Weights of a small transformer language model: value embeddings.
Each number is 128 + 24 x the weight over the matrix's rms, rounded and kept within 0 to 255. Layers, rows and columns count from 0. Numbers have three digits each.

# layer 7 attention value, 160x320, rms 0.14, rows 43-95, columns 128-191
155136131113165132150128118114170133128115084137168146174121113158142106134123110150134147156126112128175129118169129113118141126096137106116086126126116124125141099128153087135162136114125123
176131139125105155097128102128129156139132145140094136124133098180091160132105179108168102149139083144135157130188132119105130148149151127138134069141144121138172098136139176126146064169169126
204112116119147089137104143106138122113148143123113119137169153138085137159127138158076119106083142147125068151174135198116140115077138130141112144116117107140090175173182146139087120141148124
100075136142171096161135102123144100133097115167123117150099155168115127085160146108107140148152133144117135118151158111133093101125102146117142097142169139170115114117136148130127135119103152
112119165134139139157148154127096114106128178113167113166074109131152127114144114133142113084151107154138131135185144151096130128179130091181155167151132127143118088127159148087117144118167118
147133137095154127100128147088113119126100132153127106148114138147141147177127137123155150152096127138130146079128115150159149150118086130172107132125170110092101136097135104103123115137118128
121139107131110110171130128101139115126116106106119147134128126116076134161125133118154137139117142129097154143148133068137145140151114081132136144173154097155155126155120114123136132148163107
113120172110101125159144148121145139114114159159133159164127136124137109111124167128112161152103139083119087155105136159122133122103170141119192138152114124077134126151112136137163095114105154
125147122133135145127089124116080118117148105141127129148159143129154135144100134143152174124134121156103101109097106142161116127117123139159138137138130096132121144091140119146144106138137078
113118117089150168126110113145141122117148140141130151120140102111180119167144126149174124137071139118150128126157168158134146141156100152180151085131139135109089163114131136172126107140142122
126148125100099131125165098151120138109107114141139091124083124156126110106115140117131120127123095144111138161106146093119171123104141106113144094125127111125069179101106090198117134095107102
123141150102122108122124159184105142119139143133132167138132173130122149094164142140166126087151112126167123154101122106137071118165133122165114157124141144122118101150132131149115150163146120
150085136085129125111161099101121175088140122103137150145109147123140125127144127132125119139139166114127138117168112087130125148132131157089126099106092196159159079133118109108074103103114116
113128199131144100155146100181133139131109126094114098128110130143124147079099151148121106125121177126155079108143112167118117129162188125106150106095133144116106132156147102193090122118149139
130142187119148161135124145105173128128136179106146109136132172134111106129126118108078104159124169116116115098139113131084105100156079124147116120092160113126150123145116091080123115159107147
101186158115118131094166158184150141106126162142109135145066102173108125144137149125126075157145125095137122098152168121170168162090129122121110152130120155078144166129072139138118175114088115
128140160110159144135110109142082130155118115151173136106139115155108118121127128166161125146077183165143121149132116092103061106131140168093128113124155094122076108104106131161125124192177089
134123116122155149133116156141108103165178168114163133116111108140138104130125101115139127134101155133108136129144165103138153134157142120161124123108169139120099106142087082090127126135143133
158099099072124131113129108117142160162119180120115177144131122129122135109147126119135119109148123146111150105118140127106141107100126135113110134088147092125114133140141126097147085112146152
132151144127121098156103119094089152166150122143138127134081133099112113136102115133156129130139154117109104114161153148144109132094165100136106181108121148125128098109091111105117154150161086
110165110095177159135120168129091116092158101079133148113120152141194102162114142104123110145116156170153095116161159134157112143106102153128101139141120121116160072096116133143129110131105130
141170117090097154133145118073166113173160135143150159089126102144102157100085110182099164108091123106140124123154130122158122150114143139098147135119151103119108086133147107170124119118131132
119100212152162104127104148130113111157119181058161149090143100089103199107111126125117148139124162127136097089154154085153085138122140096106080141171119128142102128135123131130129095121127120
102142076105162130086157140116138149129171121152138138112086120105072115100173132121081159068157111133113133137103101154176117129141159133164104150147137066130116056158101123103105119154164136
181137136108139159147118128151091144109135141113102158139148116134135136145098139115118114120142120098170137111137136136145176123137109151142079155173088097137162118116151128142119130120136099
136137130136164117096118109098102163136083117132102138109123150107115146172059105084152155088127133162133102108142110195119115125175106100141126157130103128128103140119139116150113076114163080
078107139047131156094090161129141137129186136130098096139106094165109114135153110160116139157114137116155070061117137112142127140099053118112098153127148090168106135111110127088116177135123141
132160147080135155113109153133095079147101129185153173109175126127117179128161122138158121166100061089119094125162094140134139072102102102149064111149125173109091154111133081131136129130164111
119118115178155078201121128149111154096121145149085109131134124141112056134096114126130181103109059147125102091124150124076144152095138140132119101151146158151142105117143138129126113149104142
133139102124124102118107141115146119130132106146140120124188142079119099124151102141111137131091116065106147101178119110091104115149124083107119112167127104110125118139100162107087095081160089
130112142099110115117141103111101114111118159136115067174107051117143117141136123169114128147066127196125139096113116136113135097148131145178099149147142158091128173113073161151155094109119113
132125145116147131129145123138122205122143124095151132140132134176114147135112156175153165092094139128126172152118109163118099160143135124183101114128148190165099177139123116140088099161159144
117131151104087119124099085150116140107112134124104141102077160093163140117145121100079121164113101127132137151085169110154141136110119142134125106104166140140094119142157110153146099121109155
129147130140126113032141134165146121170143136128136114187093117155143114138157190129121122110084129155142102143111153073143080132144108148143107151154142091123138099169108112109121122097165153
103125112128135104122130138149148122121112161125153151163160096147149130119159170167116184120193126135193123085074133152135131130110121125136062160118085127115103104098126145108130155133140137
165148165119126107129139086115135153140125144150124115171148131094138094084130139081135129140127105151120146167100135117121172124183146137133137161151132131153097127169123119156164117101131096
148153122125142131137145124125130133139060119125104110100110140078119158127107116132092088127120113111155102137131137117108139123120102106111154102117088132100143163105085108132104159108074143
137146137112144173102124128133120132124101142115138118122126117100135135111147132141144101110110092087137135144100147174159148113090131140132148130105156149151097133150113109135173089112150133
133094137153132083129130111129133166125130126113097132176158164174077137093143143104095159133127117135101132167117149137149129138166151146124145132143110097144132136137098105127138129147149116
136123129138165111109164137128118072113158146171165118123148146078121143184156116118146105133112147126180118124134122127175118164139100138114118109106088157140122127089120100145075112133166164
127143140116167157095088124148139142169107119117134091146149150154103129136163114145133151109130131066139160110146143106149138168110177105103102167140106169111120112113160132136117108102094081
132154144142150147128099116180124121110202149153126120084130124129158113153132109143153133125124076126111096122076159134134108097195167129137165113144113094145119139084145108126141127127152156
152123146095119179074085102086139108123114080069136193129144114126108130111149155131167152129150129119130157143153128090089118154091089125131104116173105149118105149138135140132146101112136118
139121143154149170145089116135102154094120126098166065144090150111106073123155149122148128126114089098073111158090142078134131144117131166132106157161145081147132120153172121107140117143178125
143132149133097054135136101129121116140096100081080153138154101104124179153108125170122123136178090140140143133166147166165129149117135108145149121105119116101071126138145105129143132201198180
107128127119142136096093148118082094130127150127093113110099173118103128110163143077084150103110152115107089104068149153093104129169110130136151118104153104146165121125146121097154088153140133
100116132135106160162124127168169177120090135127077118135151113139137110140146186107146147124091123106168143119150176132172135150100177132092120098141098187116084116156124094091129123114159100
107089120119117091127114181128182137119091146107106134091154080100139163162161120098105131127147122049139163108119110114148124128110112123120096216168155174078146111152200106101128109154083124
098156105114133140123065128101136139118137121123152131117113095130170161105164119095132108139154158132114157101143135096179143107147123100106105070101146150124148121076094169186107148125116110
125103106170102143091094135108130130126105152140160163113133127102174125125131128101099154122132105142138144092159099139112123092153080115107140081129163142116155129099133145150101111154122114
123122135161135122127119067112096128142124144116111169093155120117155106147119135137143126110113173121144132120137134130087138157163111158072113128136117115139141169150163145159161137149158114
143154130163122126105103082118134165122119112138127146082131120137103115125078139104117085110154132118159113141143139053123142095110140141096081190127124125136104162158168075136110111100115174
133137145120121088112087173124143097167155130098164149136123157124098126139121108133124132121116098091139140064112133087119142105083138097136168110130121180146094117129083148112105124128123090
# layer 7 attention output (transposed), 160x320, rms 0.205, rows 43-95, columns 128-191
154140176144127148115178123159142128127114095132134092103105146132104155136120107102101092150171172157134178100111120133154125131171119117142104128120167134119146161113107143151123126153118099
128103144078122102154138085163143094145104107165119111147130141141160109166174119106146103150128116174133148125103159152107118168148145160142133114145124099122163182100133094127159124129170164
129140112085123130147122100153116105124114123095102173126131146161136107123156141112149108091131096085114150159165065175136145120120145103134087147114066147150081164119147096149123148112114083
120140135097153178137119078102146105159156149100158149136165162148192141132130114107122106176102158137130139137118116141118126136117117111163122112082137152140126141141117131140208121071089114
129121154130120156146150117146117105113113140167146123129098137122131155133140161164109079115117090189126097121132152162135111138147165121150079152127117125112115155097129172130118129197127134
124095117093182147125127077108148113140136118081135144129142165117177102150119151123113086151134140111193173102146125105114131123153120142142124111130116107122127088123098157128177118171093169
115171139137157112135117124096143182137139092112109160143178142130113083149124095151104096126139144119143105109104109103110123107139107163118128128145171133156137144125095158115148088122111142
141192159138109115134134074132128121114145143132167111166152083154110111144138075153141138102090121154125128107133139121157160157122152112108107104136161095155103142137088143139147183092142117
138130101131150172139144151155119164131171113082106101109133138128145116123130158128185137107153085097118102133186138136156138114119171117138168119118084080118117168141115137124093157140127123
135131115125159112179149165159121108145130129136163094091163142117111125127132083131183070133129099163152147127114127165160083148126105117128155115132079116124137120135133124176183117156136126
098136129136152124146101089100105126103136145169134166138099102170107138125140168121143145132119144168101121131104136061104156139118086094122113108107107117122148115117154124150095172151142117
132153113106105110157124120109073120136138147159210113106096130128100129149146121102114122149114138159145132142136117099065115141127062135087150148115053185148084123104133108113137137139137131
117131145131159139104109147071115118158135107174158146090149118101155162127087120139134134116096169111138137073128129115174138124127118115132113105129092151159148112142134132111119106149098140
114175127131078053151128108142134103144127123141149109096128092129117091147129125106102155135095138200134148121125100097120149109115083083145223140128141155137127108114135157152123167112143087
107091112108140153129136197152148122138134080099147110118130145144084129071149114125056115152141170101146146135140141156133089110122144111112167125128152129116122126136127143120101124129132132
135164143142164153113126129135113174124156130115129105105151104150129121121104161125144173097127144141058140170122142087085140148113145119112124132134120158109144143099106102085135115132111132
125088120114177156156107143096143137145160120153187110082119157117140134102132146107132102150115138115174162101178133159097124116147104172090178123139125140099106081127126199110182133118138147
202098140133112142124131118205101145083111139144146116127095131142142147148121153115094138130101129144129115145089147104160140087126112086167121141100131134154125129129158137110101120140159135
116100109116122119105103131138136137159148148121124176154134105140132134104118108128090128116117161157118114161110079162124109126124079105119126108161163100138082112122105149109124100117109140
140122104102137118101121127106107095105145124114093101140115117129096102163105168121142110150134120150123142104130119112123139087135163080164148109139147139135158135112137129111149095141112114
117144114172142175115152134111095133102148171143121117150130115172097119106119141100106108155137146174114132100106163127141098126130119109128114108119136137124126192132122141100111104154161086
143168126095128155139163132103181128152186151074127131116155154126130200130076117164136187091126069101151150090178139099150134159104162151125183102147114154122152105149159087117139116144140156
065117177150145152189145213116137161136116101058139141104125142092106106121097116132101110194151156144122147146125125131110114083112091097116108140099106194144127069141055156090076138155150098
087106108146160116127135119186120109134131115193127127106139092073117159135123139157108150114168095065139153115087148141161106143134136141092155091120096112095133131145115128169117132107108124
107109092134172148103173088167125119118118128104115124087102108125116145142127099137163120100116057195163114042124135166167147132112104117120113140121184108167162124109106129156175158142126068
110153153097152119102150154125121124120088075108141142051110137096095155132125098114173165128119130118140122079093125140152113136119123129096139095109107166094204122100135135152109135139111133
116098142024169145107129138126138133114124145123152122158135156113173185127114131122137133135141162101121075181097155072161072150130075115164160123184141123098097093120105092161170112117138108
161160116117136184103145106131115126166084131147119125121148110127172106170101088170160108137098146111140134147187096105120154081146146125127090080088079114143118089110157150179118090152154161
117133136129132133135113114109142114119156124118131142145118101144151144148120143184148025121175067167157091090170154088122107158146140156151125164080176142128094116165116159137124068099095098
122138059121115122118202125093143117150111132152111138065107139084126146142191128171156151146147160094178117150158115103065131139107164092105148148154080133136144116053103119171136161126185132
145096068117132080207145172158127099147148105155124048081116135128158114099139169129084077103120118146142176105111122104086143127136107073146124160104102131106151111105106131118112157172159047
153113139123168161104129100142121116097139132126170106128152112181130124098093078129135106083139163133159114111158129168110110146153138124164125105145136166151138143112117096092143101167123149
134155101137117133151155119094096161169066097084085159147169164099107165131123108089086107161128124119133148150107146155114141151112134156129129103136155137156138155136089142121088141135133127
159145158150123088129126122152119081137126160066172114128142147100084136107161069168079085084109150122109115122117172084130147125119139119111112125177114111179160149118080119127118132119156178
122114151142150154178106144123120128099071129078127164140173128129114155142118144126131135102141163092120100165073157147116141128101120112088098200164145144097135115157160115102117101108087130
122150149131134088161145163117104158079102153197084113139118084151082148060144137105097135106116105142142124144069131036135178102103123144087145153111109155164112204114158115129177135073101121
182143118100098129117131115147112151138163134128091157140141085112107148144107152067153157129119100126129113093088174060144128103142126103101144146092131088115185111176131146127138149102122084
174118146129121112114143146095133133138145125146131144147147138114109142110163109159185081132109141142147141167115132148122123134125121146133113102097122156140146150113098121104192093127150102
133135085142176124138142188126179136149066112156094127121174156135109145079163091136141131097170114136064107163153145052124146145099132146132127122136108123134135164136141167132150127137114139
122163090169157130123091123096134193125191155119133141108174137117109157130111097120110121084074139156125183107177137065187188147150133169127070119150096157131122166095133127096139155086173199
179121138086122182070104164097123154095065135072155123166159114132136120194127061142141185125140176165144130121192092100103174137139163114090099105156128186146082119101131134136124130138115130
131093149083104089129135157172105129068160139121118112105138113102108173122146077090165124115110116069086140123134133148142107152195158087114130141177093119117110091110133091169146133112145136
126130163174166188093130109150112152128132163109159187090155114104105086123097187137094163156133129145142119133110107095057059090103137113092160148132055158087100160166179169142117106079128115
161166115127104148144057159126094143098075132100152069094123121118163120128109196144153165083093135087118107117180161078097124139155129173115068130146157147156157113121190084128075132126091179
108113174149156112142144170135127090155147197107146170151179113142085156160124105119134089159158050116147146075135147156109155164139163094159160135114123133145106136151122133127140105149115166
096142100127114183115128173142122115165152116121119134137107146162150111129156128163064151095062101160100123089104109126137089124207091142165148117121148075187157149165142087126148135144154119
112143154108130092128092161088140153154146098129066147139153102138102134094164093172158132079093158120180114141167144179108134106111150102111140118172097146146136135140098058130105147123154077
105138111185118094096153136141098167101154169116083181104141076168116114140153175147110127147151083099181077155113134087202138142071086156115107119104197171133056070138106156091163139124127086
153109151093139153107126118102082155142147119116167152145162115138150100153097084120138081108111155155151121139123163121145159106172134102123129111123144088116104110133118106151108117158134129
132100114129160176164140147157075087119132099138126155083162135130111108176190164155117191123140089125164123064151125098155131180105135133122160120137067147066126130120109182151135134141135117
093137115119122162164133141101129120174102091122091145102105119150145119140132156123093140135074129133175108141144177080132101134133098086151148071071078112094156114112140153114194143139127080
098129158135109131147159117171145152141146114146126123139136098165063164151123122077096098096158128132162141152164105082159133176081117102111079140135119110116119091133105095143098121155078112
124128204105088109092128112118132103177145092080144155135152099108143126127136122171124154110181128128164085089115157062087079092115132184156161109150147134172140094124139122170130088101141142
# layer 7 attention query, 160x320, rms 0.13, rows 64-117, columns 128-191
144092115128165165142089126168127131108150120107079091165115138142121127118141097133155106093133164080141177132151126130125148070137117157154152149170114124120172145147157114144111125086139119
111110120115114130078108106161092116149127098132172149076134152119127072184121111065139112089118119133111091101130113171114131158143113149076106170112116165136060129167146130165122092103090130
165116127101119123135092116119136196136098099111101139091108112129099149153148120124116146125109116136116078099163112085120133113145126137088164145134126115168096157150150140152116153149136122
121107078126125096185101114125134147124130133105096109145117133146147147136119130133131103133125130165119143120110138152141156144121128128113118107114166158108088111083137104097139099136117119
159112129111139155170121132092077145123164148149098148153140136139176097146113118237170117075138090085148097079195119149113161141107100109174145116118133084131159153123138138129141162054151181
165117127121138148151114076156135121072153170142154122121128155128115141130060175094130130110130113091127213152092094245119115143132117060158149093135120144080135129130152127164135137113142159
103136112150120092155153148113151134140120134117097146150132113102131148080159117124104152186121131152137099121117127074105102115072118110164144134130141116142158121070096133114120171195138135
158140146163135116079128077132167132107157134126151125113120173163101104080111124080116145110152131135168099127112126129136170126143163123130122093133081100147166172137137149164145137121110142
077127127124125120167103127105131124114151119155092068129113125150134163095098133118117139124114108138099180096118141142126162121158126127109111137136136114120114151130145092075134151146123129
123129124121110104178107164042156151105093103142121123191134153155156125101178114157117103119121134175104136142174117136093121102165144105161142140121084165184137145122111106110091125106139104
119159131196163164134110096109060107108170096099130142117131166136139106098114112128111135135144106093093149112113092128170150122096129129122139123132166086158137079102136114084138145107118148
098066166135097149112120139128142103121090153104135190156154115075112161150148074137137106164105094141112097146125146123136123140153160149162173161171117135169139150203104096161149082144156144
121102149096126090118120107111159122124149119127151104170160117128086127127108145136100066088149122152116125095141112184169135144167107152092083139154169094127119128141123144158091105156104115
154117155150140117128063136173098126121136091116104126119133089118152127120158161140147115151125144147095180126114095167137129157085127146138156197134130126062146124094157145106175133159091142
137145128114126117151157142097130116125117088178120095124123152094083119050112113153120128123138187113189117135107171095084130110146141131114047147117118120187152137087158108155129087102150106
165117151088122165138115147132153074130068141127093127122068135086137117157125121142126153115130167171124124164138161151093120141125141104128090154107151129101139121085168136150177142113086126
145101131130168078104138143136129168099139157123105140124140117144114126122086104143134122155104143121131142148160159119098187136076156114089099116147046108140123147114154141113182150140145111
102131145124124111088105105121148127126105134132138153158139101156141135123159117170149099150153159158117159177114142100147151194130169115100101147127168118087116108182081123112134081143094133
092141140102145130145109121156116155126118154160150128106142088129137155124154150131145130085113078137125135141133118154139128115157128143112138160122139120134156120128136139164129169096060143
109115140176134141150111087132173097132117154156118096122143092118157081119147123090106141131134121131121176130153096123128120086109107117157152125115121101113113149183099139110138187126120100
127104110131183122104122164168158131137159102125106124134185127144053160126136102130102108105117130118128141107108088137096139143112136104148114167128118141115095137139128112119171129129097115
133145137145122144110124143122122131112117186159148104115110135156163092161132112101143101149094124167153123118196127118162136169151127124083176122151184121146101163153126124080145127149108096
130130132163105170129110146109164099114139128113133104104136152145124125077103112129144154167118132119146110129110115111170137137077117135115146122124136144137138130084141123075111147152106130
199134124118116136139109112118152115155151110113125099155138143147107109122142071117098125087129125143110105127137120145149141143108139117119127124133139164178072108124150157118124122136126108
110116154101116154143110146153125119096160128134122166110106060110122146106115117160166167132128162091145123154157134150122090120105148141125160150128135176113119142130158131121152100141125156
153123148158189156147149143117134153147129123115110119123151159120097121125103086132135141142147193123104137079138151141128156118123150127077134102109117142122147146071117173105159139166123120
121171174141118138141116128135122131134087127115154108116160111126146125131117101097148113098172113170102050093082150150125134095116124173116118118135137183141172107087141151139066119120104127
124089128153154152134170137164165136149099111107162118088117154099147106155122120114097124103144105139097104098111107129119115127139104108138150113174119097132102143147118148107118111142126162
151135101114143125075139131112121131087119138116159129127092151157106129149150112141149119140108115124135131132125186142167161147175134089114086109153176100142102111127124125176113111162112101
155118130145129108133076143138107122078191149127089117174110116133168178119178169096113114089140135132141148149142125139106141091144137108128151099166130100139176170162120123122145103122136116
120156098130113128156119134123106145126137092152133110131163119151134129121119169101144161124118120137201114153088164128147174114152097138135094171176164115150143156123119114127127127128097109
145095146087093122167104113172152122115137149143112090128142079150157091142126119127075135114126147128090154114164170103166136149129134104149155139182099129128121162136140133111127126120155129
099144141097156147145114135132109109119149120105142134104142121134160118132165079134161121133138149143141138109141142139139134146115136119109134125130133138125126129119107136120131149097140101
154120130129137086104158083089144151056122106105205177113119146179108100112151136093134131121085113154175134137125106138127171129083154120151125111136105116218106156143124105123128127070156138
140130150129137124138181086114130123092092121110159150117153140133112113079146137121139117114121116164128154119142130150135123131126123106143140106143107097129149139120091131127133148112122129
113150145070107132111124114118147110122130105125136125106113090107154064168151108187169143134091123146115148109105153168098153125127095129114072133114113153076088127157159175142157091150164126
101117124159156139138120112121146124134131127146110142120111138135098112128164116147133107105115132115132136116126098134125125100139125145136131130138129118116135129107117131133149127131135112
137119116120092133141099113165144137170095107116136114093118124120183127142159122109143125127134138166142109106108062134133115160102092147165083144124151146094139099092126105144128145162133130
182189132126151135122061107149141189143138087133086106168126120071140140116096146081097152187108110151159076102157123029148127113150129071135130112177116133177109110118140099164116162122137135
142116116133142123172092170124088103107112159162095135135125154127096158112165112116127130154160110122138133137125154143139092141148133147116126155083174108124144092114108116157123167133118160
107167148130142157145195126059143172132138116128153078153133176157102133124121147120154129154121147140137137125126142148128133140127118108111122103184150151185123139122139122114124096117141105
161178091159123135117108172149145098136175104107174152103126097148089109140150138131083108129094125133148132133130105128134133070108128112125121146120117092094175150093119143152114090084124127
124133112124126131143137157136130135126089148133120103151122122148118117128153109137107111137157097131115092143123113169128131132127086131129135097124134091170125135105085144085132165088109121
120084149134155124108122162120153116129160115128133132150079143133146129143101143160110112098153163087111128071144112141122137101137148129136160137106158148171111166125138117137151128156103134
151151148135156151170095112119094126089133116139096120149176095111149153173084126112133132134127120105114131145161147090169131160119138112165110122172099157118145080142173097117090099147130117
159116140152169148135130159146098062101121118159149132113126144124146131143184123130122113121116135121111152132130113123155174145161139075124147122125158143098131118117133147134165148160125146
141142139130114110167162126136138123115115168128120115124109135155145124082135095133105156146093141159121116143079088186130105162118091109163148116146140114171129161152110135132142123158146132
122154149107151098114115117036120123102100158119155135127114109162139146112109139134147097129132116125126175146113111120137120138135154091148105130105173096130121131108125119105106121106100141
137130116164147139139124134124111138108120144147147100135130122129150107107113135131148157173133126118076132111078108094118127166115115103123097145118096123108101119133113114114153128143184141
101134127143108107114100143141133121116122122099104136154110119132145144150104134110121126111098121145076145138162110137149173130156177131140144120098152121118084185134157095133112136178151123
127079137112131123066171132115113135120136120134154174114134128112139107110149089162107068101166148109154126113107133168130120132141135107122114109128133147105150101120113146148109105129149141
113106176108086123139151131150154147150099160124110120099112060158153136117145119083128117088118138174138096088122117088141114099131139132094135175131121139130106147130115112173099130109128157
145137147152135071143141138122125193107150112151124144127148084120133107116119149091125110102104105115080114143164151146145151137101141117105148164154149156134155112150126117082144131116108111
122143104153131118171109095122118149151091131150085138140144111114175161125099111118121124133086123180088122168092119111170151112102080120113094152128137085134131085118112141116122155140153148
# layer 7 attention key, 160x320, rms 0.136, rows 64-117, columns 128-191
116123088125126107091090166127151137140148128137099126140131110161134132137175161097107131107173112144134131118111111092116112117112141124203153133108123152086115138107135109108129145132123115
154098126136104123139163125152119124135126123111146107138122137116147121132126130155130090087142133125110165118140157214152152145135136147108090138113096161105077125148108123130134122073112127
095149161107169135072073117133149167145102107166101158086130078147134099154175089127118156105112102147141049065154130004124121146100133116115168148123157142169117132092133149109110148148122142
107119124146150078144097121101108135104143118124111053171171129126122122137129142123136097119126136148162149131115160107154177178140141138129102136140135160094097132140150156108128118152136099
156148091126133136153149098141139100137132147107140099120114142111136109129097130145115099102128151117119150118133127177127142112121110148121110112118118131138150154167116125118124114124120136
158148120159132128145134116165111087123135131078142138144129178137135107104097159125115149109132119118154168150101105218154173130102133127139113133144120130084130149146092114137138141129119167
133146134107149128182161119115156103083123127097131118155152158114112154090085145145107160185120134103134146160095102125141142117087117097147141104170141095071208138134114124099146116174125137
162181117120124159102152096129159119117116152138164106115165151142119100134121118124127136140162132116144145117124119160096173102137142152123104122144127138170148164123174117138153121133115092
103072093151100095139103121124119126085105112123077094132116124119124124062135084112155131145111128145112127132120110161146158120184152138090145105146100106108100141148110129092132150104131099
106123164147099079150130159065151141103131119122094115159133143162143180132155117161145100116085143171110135094146146119116134112191141119115132156115119110177123136138126114089140144105135133
132147130137147118151137108108119100137121110113118155146120153133124111113125086114131113126139098092097116134129137142133117125163104125121158117161137071114116111105094120126155136135152139
106110165134117093116132131170149131147098148113198166108141092103143141141130119154131144111115135142107162149145147141120124117092109136155128131106101098112133162149095098149102081134139159
127144127074098115081120129132150125128112114098150129159145131130159142149160140163095100093147162155133124104123153103173165101146112155097163149137147157141140151123112148133161109096137118
134140136117122129124118102158105106103120102111109095095125095133147123170090120124137122132112125160117153154091107114151125100115143166118125129116146151096162137108113137097144095152103172
144128142116123086133119127121131139108097073128139083114118131114105088116083136138121167156127176146169053132126122127125170115176156139095101136125107144114158112130148085160160153092150081
175113145063115148122079115175099108071087142090128073095099121145110061145152120133118147129144191081111103159137110111108150125088112074138108168125128161129111088153140103138193154148083127
151165128153107074124137155138161153094140144131144177113141128147143123147170142117147128133126146118116186139133117138120171110107141093133098142088106129093143143139161151122202118122161149
091111154094116113081099096122111134154149111130135136159137121136189166108140109176128099139142153152115171156122144133155120196098145146099112174111177146145134104153094120133134090126112123
168160109091122159143125097125121112086121114138132137117111115152107095130159138114076164073127131147121108100129070130112115109164149142144150159133118107116191118158108093121114144097079146
105159154157149153111155105148132095094165168137098144105122112126155158088149134100114110147086147152137115116129074151102105139087126081168156139123128111145124142140095161105135200105092135
130125136140144129125170151113180130097106108134103145119157101135132136121114110121119082096122120151130173128115134171133169088103154083133122156094103161111119118141093133132148144126115122
150109082160123152132136129146094145118156165116160090134157083129166098102128076075155062125104094156161119117159109073138115106104136107096175086105190121168149158124183120071101124153098104
158072135134141140143135108149164154131132183127131103146113114152160098134114100109116129115103132138137130135145154139117115155113116106107130140116145126163134135123107152099106138136117167
169087094116144174126163136072146156134114145081121110155145132134134068133101114150108128123167142154111069115131124112125087123125133114139095130082158171156116129133130158148106128167128119
104076157113118137122094135156173116140127160125135136126152105126131144125097074125150145149152110108095119105114152133130122126135141176118142119159128129088118143142197122121160127151131139
176137140157186151106107149079107147144115134124122127104136168141094145114115112106111112116125178150140162105136102137117084114078187127108132128126134154142095114111139167075102134160113149
098108124140133187130103153132143181170109151130155113148138134091139107113129105143113081109142186155134046114115096133164108116070135162132121129149153145121172090094161133130149092134108162
122106149151160111122182145182170120175119119099134114138154138070117122116156153132066127130103116127078152107125102113123103154127107136138177127148104111154101159137128127101094133101147117
126152113129097095097082134156126140097167135131143127104097118125137148115138132114113115120153171107160157100148143116120112131149113070076125116115153073113130115127111133141123136134130115
119160155188128149134110111140120119111128152127101134128154130134128104130135081166127132130120112091142152118184095118113144088141177128116157143152150111134119157132139107100167129147137160
115131138127132085163116139128130124116129113178154142113110129158111091107114153153151106128106144112168098139108158115122121069163086161132105139168140147127104142116168116157130136101108139
107120130100134096144101090130076116165122124103156133155086102127152123136146123092105159146111129138070129105169145126156130133143135134111137102102118136155149158148161172158115145125116097
125118136132150107133123121117132143112121154103136094135118100118106145121104163133148125139139103163102113134136118129130105126137134116110119124137121138152116117119140129130146089123142133
151140140104082098109158129121089132049126134161178091117144102117174135107110164147146183126139114149135146153132106131167142152158160159156113125117127189140125134132142073136108099080132132
118145121157095122109098117177144114187127127099047101150094132127145121142130142111145109126140138126104103133149129131126148092167111170083131169143140076162109154162145215092123116199104137
077073083129139144163081091104138142098120112117140087144142106136090114130103130136067132148114147128124090120143120127098090128088108141175134133144122148133125118116139129079098118104096143
151124164152115119122155133121125118163099104112148126129134118131146137114107152109118154153144093121109114141163111109144119164127130108140124134126148118139136104140155119146128142114126125
160132158119127114138141104120144138122118155105110126144142114156117093149089139126105158130115143113139126163099144097144107130091128091115140101119137114132139131158116134148109115109142138
151143107147097133152110143145161075135118144148103126100132119115167162092143101115114150134143121124116150128169089148125138143177153142102168143137113084129113122166127158124124159167117170
167156126154083094131091113126147144131124145155121141135140139171147152128111141115146112116131109078113161146063123097145173101124094144116142141098150119111153128139091188094159135124136115
158138103135120101149099143166099123116105121143143110102167110144155113117139096142112113138163110097088129151134117166160128150148139094135143095123113124148151114109150121126115134144136172
123124132180131178114133135139111125173119111118142133122123121135073132119135055139134108122125135179148162124161095072136132185120099131098146165164082161122123067076076137130142172144128101
132155137113143119149143150141146128056071099067156132126152125157207126152135112126134094151131145151112146158117146146146128118125190121163133113098109091137136154152124097155125132120140137
134100109086172109146171150130098098145125156127143136102138100120124130118144083161149156135132157142135124141159165207138131115180114134144115074101094134179110152126112108138146134133099137
140116154133133109065130147114145240102140102122122183121087128106081101172135122111140125135135128124168142088114131075122148174157106120117109134118122151144107111121116122123135142163125136
171136148139172139142133124089120160125143130136145095092124125151121106122134103081138148105144140135120138134138170127176116166141091128138149159127138130105112110159118118138127167110177097
111120116118156167157112141107142090152140113126125091144143139144118155165114144146149128114107124121151132144152149165132135088123123101157151141104133121089129134136161131131107144157128146
162149123094123158140125150115144152119074152158145121133115159133110129126160112165155126128104150149100132143134136088089154117156102117111118149129125160178122162143170154125106129156116139
104105117133177140110132116146139108155115130113102108142108151140134077149137145101122110116124126132153134124162101170143123131063106161139130142100117161146149139131155134092124135128132149
123069141113091146171123133090064149147120115143098110155105144080123149140107119146124135117155122129117104114185157148162116164149141109109132140109122129135100152152112131144112170131111154
134143092129129105149142135115124109129127134175164122127123146142194131166085184164149106144119175148100176141131124133163128149120113158118072092124166111107103103092119148139136100126116128
117129126159115121094106156128167097190121114152138100113093093148140097126073123153137147131142133166124155138115113119097129059114119143138144164167111117118151099101120131099155117141151147
163121139097103174117128127139140116138108122131138095119140146126145151105130143178142133110128133161124139119146108107136155130135145145115124105161141125117104168120147113124133106118127103
090154092113111152123151133164110122112120161095119134161116125115096101111133100142107122137087120137178111190128164145121091129121093141086125121130094136159171140100153152119178128140117150